Weights of a small transformer language model.
Size: 8 layers, 4 heads of 32, MLP 512 GELU, 1.84M parameters.
Each number is 128 + 24 x the weight over its row's rms, rounded and kept within 0 to 255. Layers, rows and columns count from 0. Numbers have three digits each. The size before them is the row's rms in percent of the matrix's.

# q: layer 3 attention query, 128x128, rms 0.195, rows 0-95, columns 0-31
# k: layer 3 attention key, 128x128, rms 0.203, rows 0-95, columns 0-31
# v: layer 3 attention value, 128x128, rms 0.112, rows 0-83, columns 0-31
# o: layer 3 attention output (transposed), 128x128, rms 1.61, rows 0-83, columns 0-31
q0 094:112113151157150102056082109118133112138116128116147142136135129162146146114092117134106156137122
k0 110:152110095088088110195150141181145143071121099142093152133117127133128116172157144126097145115107
q1 113:117152154148149113059090152083078139169152156110165133146140093088126151114119137144107135119110
k1 082:147158139131134115110148119106074104131148155119160111138100111111099127146173108112110135148134
q2 095:122153164164152147105114117086093125143139111109163136130129064074127123115161109149146116143109
k2 091:131137175115115126086144175127088135162089123121117150101136135146148114148133158149123101105130
q3 092:112109135103145115144118099135124102158152172095109108117092096116138107135116080127125125164114
k3 095:089105141156130068141103116104122154106124129128148117122110127118141110115159084103161142140129
q4 082:072106140132171122105075088112136132146133163121119133136142117153137139132092116111142151185125
k4 085:116121121162165135139132142163139129098119105156120129131149151152116163130115146120094119154144
q5 080:118143183190162116081101128099118127171115129117135102137098063125092132146121137148137121134138
k5 088:148118128099110118119119130095090112136110145094120108113101044148111083107131133146089165105124
q6 093:130154137135135125129098140139153117133114133124122109159124085098100141164140143166139115131085
k6 102:128113145132095058115150159128097103084131114109137149145119178148110128123205124156137091084147
q7 094:150111150156127132143120134094113109143093092130141143175138148080132121131118115163126139137140
k7 086:120141159120124134142106164151138104118127146099161161124089131086126163119146070125102143144094
q8 095:111088151082096114130104145144126123112101126160132169117107154125135108158132130124146137148145
k8 090:115120140137127184137146107137142099143111131154142146106149138089149133129144109158177102130134
q9 090:121131162137115083157127155122130150108125120121143131101165148161133154106134158161135100134121
k9 093:125137129099100147136095103111151151082143124120111139128093093112114139142141088123169154117167
q10 085:132142128155141116151118066108168096140134168143115146132094140138122163112142123142131135175132
k10 093:103138114108162124136091171125121112107153135110160137099074102121111105133139101145149127170123
q11 078:107133159155130170139118110108142115115087131156113126092137169098128146079110149152135122156174
k11 099:153163136125164154174144145140097105109142092170135129137156133087140122179103131137158087134154
q12 087:097104094127128136145159128125158148100117117146109158109121154143132143121132137149115136143130
k12 078:123111161090177115125140129129153123146120092124147136132141183097100128131077114139118110170086
q13 100:127107132176108157162118118157164104108162129154097119111146118125081155142151105122127166100109
k13 092:123098123132128119144158156134090144132125127151091134141123154090151097155112136099088112150135
q14 100:117125090134107177171144149123117125115133127177104087159143153085122114173165190132146165139139
k14 130:131131127128165123125082154116113122119127163090162130101104089143131134117130103093132157135161
q15 099:108140137143123113102089090090088095120149136093149106120119094095135121133121116108147156147142
k15 093:167123120139107086120116139159139158125101127083082161109079131163123126106141125107114146098129
q16 087:112117145124148111103098116152137079137087115117162135102133158104125093089118163107146100130108
k16 077:139123114134083122154127102142130106168120122108130130117109170138097134102179121162133155121137
q17 097:125142102148107085158132115122121119171117142126123155102119127097134205159121144133178117118115
k17 092:118152144151111119067145096085077166128199169114155158154133118140115132115123144114106115109123
q18 092:113134096133122133076146094113145101136127171121156133158107088119146133171094159108105160134140
k18 083:125159129160136174129129155144124154095185116094138131123155142098086145155165132108132113113149
q19 090:102095110128103123112092131115109181080098133092144087128117114108138152104120115133143119171153
k19 091:117110153078100156118154108150121121106140094152124140100131145119116134181146135111158157151131
q20 093:094133142178099097099125130143113131135132151106096145131114139127141121153132129125170122128113
k20 090:115127153105141130140078104096156100111081146131089111122085134175114143122111116122121133135111
q21 094:132124077119105174133114167178174177127139136129140091110131140116119091101141130106175115138137
k21 090:135137177152125122104105191087057078130089183079141109182132153122113133145154105164105145145141
q22 090:143135172162121124090171112146118129160127092169152123134097088123135130134131126159140134159131
k22 081:086116156124125116166110110103153125140134115103162104127163125138114143109145100116103145108134
q23 100:132104137160118117095108099115108125100178113086132154099133111122126124143097199182091158147126
k23 103:124117119082093159177124111160150124117094144154132163162138128148172142143123124119162111103151
q24 096:122131114084145120118123090110130134135152139123175141177106085089156151115098162111136099122168
k24 088:142111100120137128150142170152152132117091126127105093128164170141144133188131107116169124094091
q25 094:138108111132099142128120167121078140175165155169155144153167101146134130105076123132142143089087
k25 091:165124166150152138143156141121156127136106130107114133148109147110099111123151131135098120119105
q26 097:100129126142185161103139095141110139093154118132116145158136175111122220111139063138110151142109
k26 090:156122142130124163108185151108156126159114098177153134122111117120155138128124115116108130166139
q27 095:161087141125086131109185123115152105142148138108124117121132141138166167134120106123125103095119
k27 091:108134143142122171079127103096161150188100112119133128140062093087148131147144096118119129076109
q28 097:126135152143176129144076153113091151172150156119165100103103126128193147107133126136136148135095
k28 099:132101128146102133170128126113179151089106141152132102112152158132152122146128162139094111106156
q29 098:112114146114152128132147102163125105101120132144131155120133112188165136149146081128131141171150
k29 093:146112120137139129118107177135179131137138087129137123120116147114123105166129114141147168127130
q30 092:133157142147070118179111127131155117106081060132108107133121082158104121102136140093116155160127
k30 087:097133137124101150111119102144154130083162089094160131099156148157134163125128175145151121101145
q31 093:109125136111111152171161144149085125152111146130162182137105157130112116126117133127137098123122
k31 081:173125117170099139117117119107091099147148149109154144117140115090154138126119072114092163121120
v0 089:130101122118111133105135137124083137129114080145111165178164085136130123172148141124114122115128
o0 097:063126145153119106094155115157097087150087123133082120131123132106128129162140128147146148162107
v1 087:164105118148121118145113128107144081185115100123141152152126163129130154151140146144144125138163
o1 087:114126098097126119091118152128104127125179125129147131136132125157148079138123138156117116146116
v2 087:152153111081155131136171146147108134157180174147117145106149145109128171126153131093135127097138
o2 098:126097126142184125112151098108129137138147168155134122085068104144175086104092112109142130131117
v3 081:166159149140102126126116173133119122121144093122129153135144099156174161144156113140116128121141
o3 096:096072142147122114116137098121133147082092114144077135135156111127119134144125130151146118145091
v4 092:127126111138130132131156116141193171065157140112148110127173135120110121111142107118129115084136
o4 107:144186142125154161151100195146101066138120125110123135135118114146088101099128119113141089131158
v5 099:130111092085122100105127121160134132150100129143093082119118126085139111083163122117156153132116
o5 104:163105107110141105100139117095091147151137119137121142123124158143122137144108127100106110128089
v6 101:093149142139098119128110130157164108124127132132157138113107133079158156104153147162100138120158
o6 106:173101111108142096144138147141146162111140114141141146162110141110092108082105145161108147133127
v7 096:142100071137101148189143087141197154112121123134119156090089153087156104149113148151159107103114
o7 111:144143113141096127105161159096133142108145138125140136175130142115129159086138167110098130121149
v8 099:108137123109119147106094092127162120094159120147124124154115123137159119117158131182139108111138
o8 102:111100133084154116148166152130119128109131099116144143131144105137093132136123143147135109169152
v9 077:126144158162135138144069161090140117114085158126105132146120138102159132111131164133114148152167
o9 079:172115129149103120099153135117155161117098104152103132178133124146139059105148168117090122146109
v10 091:159096104104111101154135123144156112130145121126157153101133128156150119165139132103159111151176
o10 106:108113095147162138113134132159109157139139107118104119126151141146123077152148100158114155115151
v11 076:176122106092158136121217123139091148123101125141160096183106126102105129118143110115106159087146
o11 085:128170151160140101124110123137121123142132106115114148101125095106140146147139157117124138170135
v12 096:149144143106125118118111110116115184129068079118175086156150112105121136081112105133178122154111
o12 106:114132100154130143102099126103119104089120122146110150134137095113085156104162142119145110120120
v13 094:137070139103138146096114181131150121136133121131150127147131120119134091068159146112140144132084
o13 111:145176076089136149108130112123144138162162139157102132122134134140133126115138115133093112124080
v14 078:093111090166115132131144120085176153107068058148110137127148151170157112113147196113120089119106
o14 077:146113120110166142117153120104123118145137132125131130102136137146130117116129099137140131085181
v15 091:114106113129160118134113164102125123101160105153088163115115138081130147143156189128146113122122
o15 102:201109124114090170124147113139128122158138146135151097143123135138143121111093091154123154087119
v16 106:127121136105124137176112093162169146113112122136107128118123135138113130153137169109147125164116
o16 115:132197120173091152131135154079119130140142117121128137139136129110098191095175116114097124130109
v17 090:173151145114154175092112147157111118113153158153120144101147077115161107097102119118107140113166
o17 084:122144136156132101129140083118104140116083085134129137166146104139124158163151133122191119183121
v18 100:116067111128114111191094106147081125072120145152136174132126105119169121124113145145131140113121
o18 105:104113148125147120135173119145082182137137117125144102106110116121143161114133180126119114133169
v19 086:101113112096135132133123163098196100138143126141148078155142151122122079085114131146144104132137
o19 094:139131091083148182118177123106114136117153126126144155099115118112138137157130151133123119094121
v20 088:109100112142120105073121087166117061114121152147092104175113129155171136126137127120101114155124
o20 093:120098098156110098134122129182105165098114146124160141167153132095117115102160123179157141148123
v21 099:087109102131103133105135140071107111123129166131149082169088123154111115137113143127112127109121
o21 115:112131141132108143173118106102126104146106126100157132134113163121151121078111115130116116145103
v22 084:144124167126133116113129165137137134084163122129098149113103146112146130099142095138173138178164
o22 094:161127120112139128105093139133122150112104135145090115162110093147129137129121142148136113146126
v23 097:102115104111106098099111099133092107114134127096140122173111096093151137143112136146097069144119
o23 095:123105120131089097085145133158130120130117138145112114126165130126136132150142119176143170117102
v24 090:125119122136147081130093109104154128142155098176075148110109155133160134130141122120118133119140
o24 099:138067110131137116167142117159149122154124129130126134168127120120106135129115124137141153092112
v25 092:150083120106137152124109093112092161147127149137103135160128132175123116104134109111157117121112
o25 099:118102132171149057136135115131094126152088154126113125088101134120168140156130144129121130155141
v26 096:123167135119167139058132138131123129150112141119123099133093109122135149115196171107121091122160
o26 101:172092133123130112117097088130147078136129118145169162112141103166106072090105102150125154101120
v27 101:109150126120119114125132146119104123138091162121083156126158162104114127078094138141141158138136
o27 099:104094163092150120129137115141142144119134117109117115118103107136110139124123128117183115162136
v28 092:156132097126136138132149130159141166102126134144115117114107101131159088098122084110128137172147
o28 100:123117131108154128116151096141137125138109115151103136170147113130091108103130125146143157130136
v29 081:116080134091126127120105133177151082115162133137070113143079146121117105107113099112143136129144
o29 088:139117084114137136122119123114099177159118124125139159124138141102132170117139127174121084146062
v30 096:139171138117140184101122111141084111139100140105134130145118128111119168128139153131083126163131
o30 097:165093172155095091099101121135137134135107072136122124191128140135141129117123142152125143177109
v31 100:119136175137161161142146153089128113183111133073150149138149130150162146118148126125132098150193
o31 126:110117141096142118166068122113133149105123083124141124162129124126128108118115125126121118171107
q32 131:152137136083095139135134151149099165127110089142117144133157150104135110148143130147147125132129
k32 099:095115145106114117065127138148127147126111099162105159145149160122117123092115169156128117116156
q33 051:119152150154148183120193096120150098147113126117136095171125159079148131121109081116081129142129
k33 107:122135132122114138136153123144128139109132084169132138141161165119145122118105162163147100127148
q34 081:095149170142182100114125095087116141123118152132156116115133117151159157129121130090130142158163
k34 097:108124158138139084175095140098145111113168142139141100126099113145130133152127133106144116135147
q35 093:138191122134117156156174132140163099123110123101113115140141161082114134135137098142088118151141
k35 080:187139095112111122144140110136109183095165135126117137123116121087153175168109163118141132103112
q36 099:096096108154168123081059109126153119165100155146101122147094152130120109121140128152139153122127
k36 093:054098123165146157106149121137144122139114145123144166125089117119147160115116099118097161122139
q37 093:112162116108102139117148146101111086170104189118121143130099109079145167123105138108132133114095
k37 098:108143156129115102183099128109116101090105122082139059165119118194089123170147125114112125122150
q38 096:154088155124146176145114131127147125126145079158136122149126114130116130138132119134137129140163
k38 097:128133113121120147114134118118136131113137106143111157156136149119160155138112163137139100099154
q39 092:090088098140101106109084142151123132155144123151083127106146114139147154126128137140151101111118
k39 102:156177152122080099156131118146111108093090127147140132130142136098118124176131184129105081112123
q40 091:160094085094155113122087143159145108158115105099121164118130118107145094131142125136137162111091
k40 103:117121120123172140163096115148154119116083123108135146115083089127104097090130139091122182124133
q41 090:140124133130148112105141104119109141142179173134120175129121109126164171117069106139121101129084
k41 090:111143127146176140131138128133130157121099126144124076083168085107138147142138113125132099129132
q42 088:090122117128136137145143129099132136122157122142178109143116136123151127116149164129127148168145
k42 089:158129121134107149125112136136147107139066126148130158112159171116129095140119154110202115117146
q43 097:127139114123113093099151085123103137151113119116131130120113099137121106117164140182124106133172
k43 110:106114142130148161091107136126142163116113095133178076164106112143127121133114092145121074092117
q44 103:121159110123109164140123139124135116122098103123108152104191166139135092152125140108143116078100
k44 091:138147147150145149114162158141137125153108130135108143128170148127152111145119158134157133151190
q45 087:130148112122122120156120107131131147072141110176138149141153168149103112092090146142134075133134
k45 127:138108129168115121135095138107146094158143187091139113113100096157110134114119078101111128147072
q46 110:137124121151100147185120119187133148121112141126114117158078136128148137133138120128129137154122
k46 099:122134049106137117106151140130135127105110125135115096151145121165183165122133170126124147074127
q47 104:127152095118117162143154128079118096138093152125113139138155089162152125110169102122131128142125
k47 099:124167125124132085121147090115088154118132152106135129133087117142152087057147113140098157140146
q48 105:145143161103156099138128133123176111134113172129128120139145109125117117126168117151119156125103
k48 099:146157131116132132130153140140086122117144133138090175160155123132106132141111145167082106104147
q49 106:146164111098149106128150129162123108134124113135140111152112106122126138102088130146135111132149
k49 096:085124117117102149143149132143162168121159127083103103161194135135113078175142125147148106142156
q50 111:094122125097180116133121114120108117171082132106132145135125126116139090109147121128135150090124
k50 100:132155120114068154091109133101156158131163161131122122140167072158111150104086103136144152129144
q51 104:147106108145103135121135124122128153148102136142185116155129137121103095143145164150151163150126
k51 090:123131126180158135100110134115128143166150146093162121117097145146130135124122162146115137121118
q52 116:149111146133140128110174158183120135158089148089100122171173105140132126118128084151130098142147
k52 110:129153138123152167147112073116102102113156101090168116125155148162143140148130116085118140106128
q53 105:103160137138134129149085097123153099129144125132111146164139142079128130152145137147147134150166
k53 101:143093138148146117123106139123118120156117125121116156125126113114105155107129127122121113081112
q54 102:085086107060110163124175147147119172145134127104129140118158104085140145111127142144123152132152
k54 103:144156160162179102145113107156099162114105109112123108111136110156093095153124077116169168165137
q55 111:104113114136129116123139095122105150107107111152097105154096145119177090152135105141165127125138
k55 099:118108131135159123143087165128157161156129130128151105112164139091136168110145121126142175100100
q56 113:115106151131124134118164122141099116125135125104151131120096132121098141117118165145136088136140
k56 104:154114116127130127123135139152111158121148148110143185085153118128161124149162093125111081146098
q57 098:126095142117126122095145109140139079143160121115103150172107103136151122128149139088120073145107
k57 095:137086133149152115076170089090161136121121087133129128108181177116129132074112152131088111123111
q58 098:111163130150156168110101108114113115112115110121094143104133124136140135115144100203147078166157
k58 093:161121127167154124128122138116149128146081164173130085143119115146125134115180160055088105135099
q59 099:137172144149114105151152153111130110114121141105133143141115118111109122128129140141084078111138
k59 087:103104135135143109087118122119095149134161103119122113097121092135104077145151151118148153144105
q60 101:122154155174137102092154104088161171125119103128179176136139110109113147114125115109134084113139
k60 105:157111138149096138134171135101123138110139098154133161115134151128148077103129138126143128127118
q61 114:141184137090138147084133129104152129107139110102150087111076117096140100175137149156128096113150
k61 105:133104111104161134136131084133122108168195129123135128151115067126128129110146139077119096140143
q62 103:156151160113082124108103101124180087191136106105129121095118154112115131130127110127129126136080
k62 097:117125137152112105144106114126152116129111119123146128144146095135103143143143042106100150078105
q63 107:086089131104141136166119143123125127142131137100109178123147103095157142173086126137126158129125
k63 111:137165150136123089126113172158140177135089104098136157194150146124136138100116181114153120115105
v32 096:132129121105107121168121134142119141121126108091134150141122125079100123110124167132165167163088
o32 103:128130144141135145122094121123081141168145082132095158123113125144117138119114135140153124125135
v33 103:148139160138124144091136193066113155131158086076122106141128122152085130112135134154139094124156
o33 113:158129124147109143158113119138098126112139139119163146138145150154165112148118104136103124101121
v34 084:183080133156140150113163149132098137133087113145093133164125127131119135141132128134168157148129
o34 091:115165108130124124095133135148122116141139158112128144106145143167115192139100109135144065112125
v35 093:133107174115133157092093122146142117093103138125125108146158086122132119124151119139146169125156
o35 092:099140139125133100161148141167101145091126090117112152125131122117130143147117120127130109171078
v36 103:089102098113159126189091145103126115110139127117125148111137138087074100159108159098110138135101
o36 117:137149116161119111106151105110131139143114099149116122087122136132155141143147127115168177137104
v37 086:126121121097128164127163137114109111155121118107165138146131148144105084082118174101100171141112
o37 099:114116156119126170134164140167110141125138105149134129101114115152107177165110105150143116108127
v38 087:134159124103097148131105124149097083195073176168072165165089125131118109103142138094126123120121
o38 085:157143106121122127145167118132129135116150142141134115101133108116134142138118160124123137125147
v39 095:160073081133146146145124181140136104140089134122083100133128146150070143123159116119115184124125
o39 097:131143129147103158107134127120104125116152134151099167128158124128125114136134118118138113094134
v40 089:129116120153132114113138119118122168119126085122156117138112137105154127157101146120150134060129
o40 091:135153145163107136108128153084120107139133127102138098113128156139112175091133093106127137133089
v41 100:104132137128134083110132123141165118132120104117164099119204128153106087137122149113154149099133
o41 112:124130118153154147161126145116130108138140111119118135099125092107121165115173114151102138153134
v42 095:124132132134127133117147155112100122141100106090082166126085125137157122143138174148169128116158
o42 098:144128138150081152141117108095124097124116117075116084142138131133114116129140104133149158124124
v43 090:158178185099122128145142113158137172078155130114123120123119127106121140117147126124123122171124
o43 095:129119138157114091103114087106121153138102123128180126146176124118147109137127176143125143117127
v44 101:155094166099109118104127150150112114172130126110147122164158124138164125126167128095143106102153
o44 106:173082089120094141181144120131110149105161102099126127139129124139162079104085165143115114139125
v45 083:141118116134107129128112120142135138071149093150152133141150096133161119142119130140138154081098
o45 094:110142114132130138140142107142106108122124156105108100112134144133150158139150130135114122145117
v46 097:137161091116109135110118126133105148096112106175081132127149150164126125091119095182143147077134
o46 105:148149138099148142120114100127115115136119125109166115107119113116148118105128159133087113135130
v47 091:163124143130166143162153131127133145095097117122130186118129133127112098093074148141141138146123
o47 095:135159143144161120071122079138121101153131111136115113096115138137167131167112073133135115132110
v48 097:151111128113130153130121096159143120149141160088159125149192112127117102103115148105143191105136
o48 103:154147119104166111149138116129096182116148128121152137095153097109147101134126125155104117122129
v49 079:122114102101121113113128123116103134125141150113147161167163098144118098185111118089167136101116
o49 086:110089112122158125125152107114098160108158137122095142133109103130152135113142157129101113125102
v50 084:120127089138152107154121103146089125142130139145064137135136137142138128143090123163116132108172
o50 092:099094130133114123099131104088137149117112142119137112086110127131134133139156148145124120135114
v51 077:145103139125136088106109169101121111138138122130082155120134114112120118133147110100159129133105
o51 084:149090071127094123153129105145138172139143118115113129157125150116141083096122175172098142155132
v52 087:138124114151141160133185124158119103096139158109112121138122117132161125120124127129141169112150
o52 093:078144121104114143125101123139058152106161136140155122076139124091129142145131160165131072126128
v53 097:134142165129157112112150132138138116153124142105108168105103151106091093127119159091138117144157
o53 104:161130156141116145128147100105116140139131083147134119144107130115148169108120138134121101118121
v54 100:133101085162150114115172149111113142075180097134133126147110100100147147122097075129166137168149
o54 112:098129107087126153092084142153113157125136124123097174145131140139106128135120131182138123139131
v55 083:128130100099113168121149133142052127142117121136130134105098118100149083147098100126104152131094
o55 092:149079110156138141113120131084144112140064150154082093138113145164144137124127142134138148143137
v56 095:131172142098101128113103124132094119133157148125141122138118132141148100098176142146142138136117
o56 106:106145114143136165177140113102121090167130171139113134104143135125123117149130121107164143094149
v57 090:101125121170138129145139129149139125098077132120132132127154134159116157122150154181138123120124
o57 092:110129140096091110099120114124146121127153119137176122126164141113124118115117139125120125106104
v58 088:143112138112136107116094160107133158129103143137100101116145112113094100093126122174178102100143
o58 091:128126133112125156132136136131126122145148127127140120145134141114120130134145107097050111122071
v59 083:161115154160148165102105118116164120137109141078146153154080128118110110099138161081140118164137
o59 091:163143155145117104114144152185116166130140127136116134164152131132109134127120130129109107103090
v60 091:133098136108108119137107157088108132177127133168124144136120093156127074149096129104115062097132
o60 102:160121104110103125171158134124166122117175155104149110128127128137171111112116119092101146100145
v61 098:116140114105103083100146112100111131101127130095120117136126164132129111116156125134088140106138
o61 103:118132136145121140164161114157075135115113145106178107082144136135173135131111147145127143109156
v62 083:107098127090113146109162111154134141145098119104113126091134143157114053147155122092117105175102
o62 093:149118169116138103109134134134142126124136143137165119165136081101123128094171142125127157118178
v63 084:134185124110133099108162131108155154073113082129134109133146169128141126097147141130134101122096
o63 085:131145113130152109082114087129097105152145133111153129114089133123118106100144131141136164154121
q64 071:133134152149116099170078115087151123120138141105125127098144131151121139133118114117113163124121
k64 142:137122143135145117171109111107147125114121124100157135113101131146140137129113088091132143152108
q65 119:152137094091112133109201139177116114100119103159099133159123126114149107162140158126148113095133
k65 068:143150088117122141140142124149160109139101171147114147154163114141138096161097134119135145113122
q66 107:136142105120108159107094155161114145146127132138135142144106121157128152088143165144112115135106
k66 108:107114142158125063090147160091113154163125109111152132141108068095105148135098120156133137111107
q67 100:131150131125097125113124148163088136114122112120118108152119121123120096091198169136109134141124
k67 111:105139126128101180091142107126151130142153090126111142157149114118116117108113159132138112110124
q68 110:118146130093076121124139139135135137123137132156124091117130137129121104148122090146116157147127
k68 099:147144127138107140134121111142108123107089111164133112165125118129168126123104161139154095132154
q69 094:148114122136121125151158157117116126094122068134088163141133095128176149128089172125132130076128
k69 105:112116124095116136133142116107143138151123104149144143165152133157119129142122105109141095138119
q70 090:119094115124126143130137168166118137128143085166102117115126155136144127124095132110116079133143
k70 098:123137129098094126132173110135153103145147089113113161174148133079103068116136167184185165108127
q71 095:143144125106115132087145155115116118178118126109139176131145137100065125125171140117103121081127
k71 093:118102128138129103132125114124077152113135130123140145131079124140122129123128153149128123095120
q72 097:177179104108125100127155091149142135100111134100141124167158110117122089147107136113123123122171
k72 102:092157164095158146176146117118120157119136134124115133104131145157127175112120148102107131140064
q73 105:117171147171133117130072113147153103150165140141121131151104120129087154077118122108086123155112
k73 106:089093126118147100133137136095144152123149154129174126127090087115109111115137134140125092107107
q74 113:104144144093143133105139113155121127131141120135133146098145112075110123112132134155166122105129
k74 106:173061136138122129149152168113114140114117151148119145136176159141140184124130137095123081134169
q75 110:135130141125138103109120141195143137093150166167150109094149137127110144101098116131086138127118
k75 101:121126111118112112131143083100141168151148153088154092076110144150134100133146108134179106122120
q76 082:117135114096128121152109140153122126137190152156069116155162143156136106134130152144127118096082
k76 160:103112167118150104159118127100110124103114143112160130105090116143129123121117087099101121140112
q77 118:119119130132175102119129118113146110136100147078125131116099088118143146119111134102162136142132
k77 094:102137149114107114128103101068081123132171118087084157119112095130083140100142149135118128125121
q78 106:137135109069129141125141160090106126171132147126122132096131128138128135085142136126114084121120
k78 121:144113124150096140114146121172115131104118127141098122133152129087137121154130144130123129140139
q79 106:165125128116116120122134093162135140163147144132166150139136143136146123072110111160108168109149
k79 098:138117148106164110161117118112121102148130127089169154074126204109136104130116136111124115123108
q80 113:141137127151149150112147125108167132138138123140169145167155124127088114142133102148067129126113
k80 117:150118134124143115143070132127117114108129131113085111132106112093119131145134131150116144132133
q81 110:134112083144141130123130151153131103107123164150102090099097128133168079134139107123106167117138
k81 111:107163123154154122126108116106133130104123178108145113143128108142132161121141125112118141156076
q82 111:074096129144161116104146108129132140112137117113131150088153111158143112154186146130147172074144
k82 110:118120129118130118132122118124101147085103129103114144152117141129115106133090148170146110145110
q83 109:116125146127105098146130131130127135129129094087146093135132139129120167128143155101163183107103
k83 098:133120163169148103145168135124113150162093072155127119125169134129142163091155115145125095100128
q84 113:140074182139134164134187119161168125171114080099121116117092127112111103108126107131128065108158
k84 105:115121129150126095150129157159161139129096162132149128089078126101132146131081150158094178135106
q85 114:136161122128131080119151075151181152145166121135117131109103134113118152156110157121149163104113
k85 110:151159115153101167104088157113097155124091134162127140136174097093143162136112135167115130066119
q86 111:124109115135107154130094143124148140105130119153122138117136147129141128169154113125103176126109
k86 103:118151159074112121145142147137088115143135168116137097141163093123105128160151131126127111128132
q87 111:159101159146185123187100174130142160184149160136168095114154118131113087127107136133142137103130
k87 108:133154101122111097115140134148150129135129142113122067162136146164147102138082128115132139184132
q88 107:130168158080133148133125133118103158169113110158101116122175124141123127186093157119145122130117
k88 101:109081114126132118162117099096147071140135115110102144124103154109169141162118133126118127145116
q89 102:120085110101100119117132126113061135136135082162155091095121175144101153150139083157061118112113
k89 097:136129160138154109091178077137146150143146153111130140104125110146132136118109125095190166107109
q90 115:076105095118142149122146141144169103125152153134118148092095153138075156160113137104153177141163
k90 106:142134150116164141127178111138151170158072131125125102153173094119150114096133105149130102111148
q91 109:134145124119153063173107113114140090170075115163120110122130123168125160129166139145108118113146
k91 103:107119097154149122102154138105141124155140085113139135142146133091123127138114109160093134109147
q92 116:116116109116155109168165145118145137095186100119138162118145137143118127097128099126128101150156
k92 113:112105136133138099117110131143132081187131156121108151116124102163120083102158103102120171147141
q93 111:135108091131126140091165130125146119151125095149158131128135082129143152176122167085134131126119
k93 106:147130152119111142129162116091105116136146108148128101114100106144126159114131112161097135152112
q94 107:098118118101117134111132139130168130167167074139124144114144116130119131122151112128110119141140
k94 101:120114133162152102115160121086075152111161103116141103115104189156085162164123095152106165153139
q95 105:105150131137062137106121115165149150154130153132123149132127134131168096153094107090143118092104
k95 097:158130138135131123143126090125107142111122128164136139131135113135118113132132088113174115172151
v64 096:101119112142087109115124121116101114132150131145117175114097104118133123163100148138114127097101
o64 114:103107120145103126179165159139156102124126145117070103109080154114138134157126133112116161080139
v65 097:115145119113105136160100099126124114148076093157094101115128155163118112097112181170093097117112
o65 104:144104129131103106123115102124139117121116098123172105121133104095127126170114130129136151151118
v66 099:083166102142092119100149162128147086118158107125158129138112149111158149118172149159099097115176
o66 112:136111089116144149140159112167132134095148140133173138128151122120120075122129138120136141124188
v67 091:144161141116124142123090173155151117138108108165092147122111142111151132093166122139147123155162
o67 113:148144136101151164095123155138124064146128137141079112132126080141100116147106112113171124111123
v68 101:114124118091085151123139118119093146116161111115158124166141127092108121092126143129106136097090
o68 112:107126095132126137163145124150119168135140158130139119087116131121122141136116132116154144125124
v69 088:086129086131127178166114063145136141128098108122140103153144120094133155119106151151151171145131
o69 110:091166172106134131103118113107136113130132151141136142105173127140060179171143090109151136111151
v70 093:139083107123140124118103113115144100134137120132131110128114133146144138135179081115113121184152
o70 113:068091116111131065116112147159127134110111130153085119135139107131108125188142102149150151136127
v71 087:148123095162136107114133112121141159021165109177104126136116140081169153128097152145105141116106
o71 105:121161127121104111070144111172133084158081140117103150125154135124104151155139103123130104169096
v72 094:090109115162119132108134169114113111124109080095158155121124163127116138135111091154104133152102
o72 110:121124100150152161108113153136099138087100121123128142171139130124136141131167127158148131114129
v73 096:102152170126132116139128139127101105135094155096146134138139159133113092092120206151078138142158
o73 104:142077151119138123134143111131127129144143124117146123086110093109153126131125146112115113170143
v74 098:146111169147119127125097154106146163122140152168124181104079126149132143147110118103109102144073
o74 120:137117121157128154108142113122114161158093127128115124163099190133138125140122132152123104125112
v75 099:100131109130135117093138137125160121059129118112120101156123130092113124135108136170131118104102
o75 108:140118096145066125115073146121166103123095131107152146158145135131123114140116119148147146131091
v76 080:138133094104165115151144125115180105103130111154093129107122186147109100138124127113158096114137
o76 105:149133119139102106080114118140148123184124121144143120105113105123100142096115112136085126164110
v77 083:114094090113119143155124138140122128112110136137101113137138146145121108143099106136124153103101
o77 101:090149090149109167104118103081119164125151141158162095112144101112188131129138159143123115116115
v78 084:130147134132164139109151101130093146080135120145136092151168144181118164115109105118106131181096
o78 100:138141112121103127117111073112110134127076115123165124128148128115113084148152151167166131177141
v79 073:109156087138129146142127109090125161158111158106161130124120151125110128137127124135105111119132
o79 098:128137131144086100164101163102165125126141140113104104115133126111100160160155122134152129113143
v80 083:143111145132149087106103191093107141106162100134146152146119130146151118146087097109151090110120
o80 096:165090122115120154147114119126140136136101113095169138154131154112138058074101108138120114129113
v81 090:132138147128122116156096118131142118142111142139124134109155084114130100097134096123136108116191
o81 102:096117120160136113164110133144155122134136097123114121119084119117144127121126148052099130129151
v82 103:165165138105123190154134129132104167123112112104123167122090124088105153096105138131171145169122
o82 113:112114165106158123102095118104110120148116133099102116118090131170089131119124095112134126119132
v83 096:134133091087133083104111131143109141123169152177121098161096139131159123061112105122118159153141
o83 116:104117140060191173121152094156110092156129123145118142101122154140111111153102107142179117134109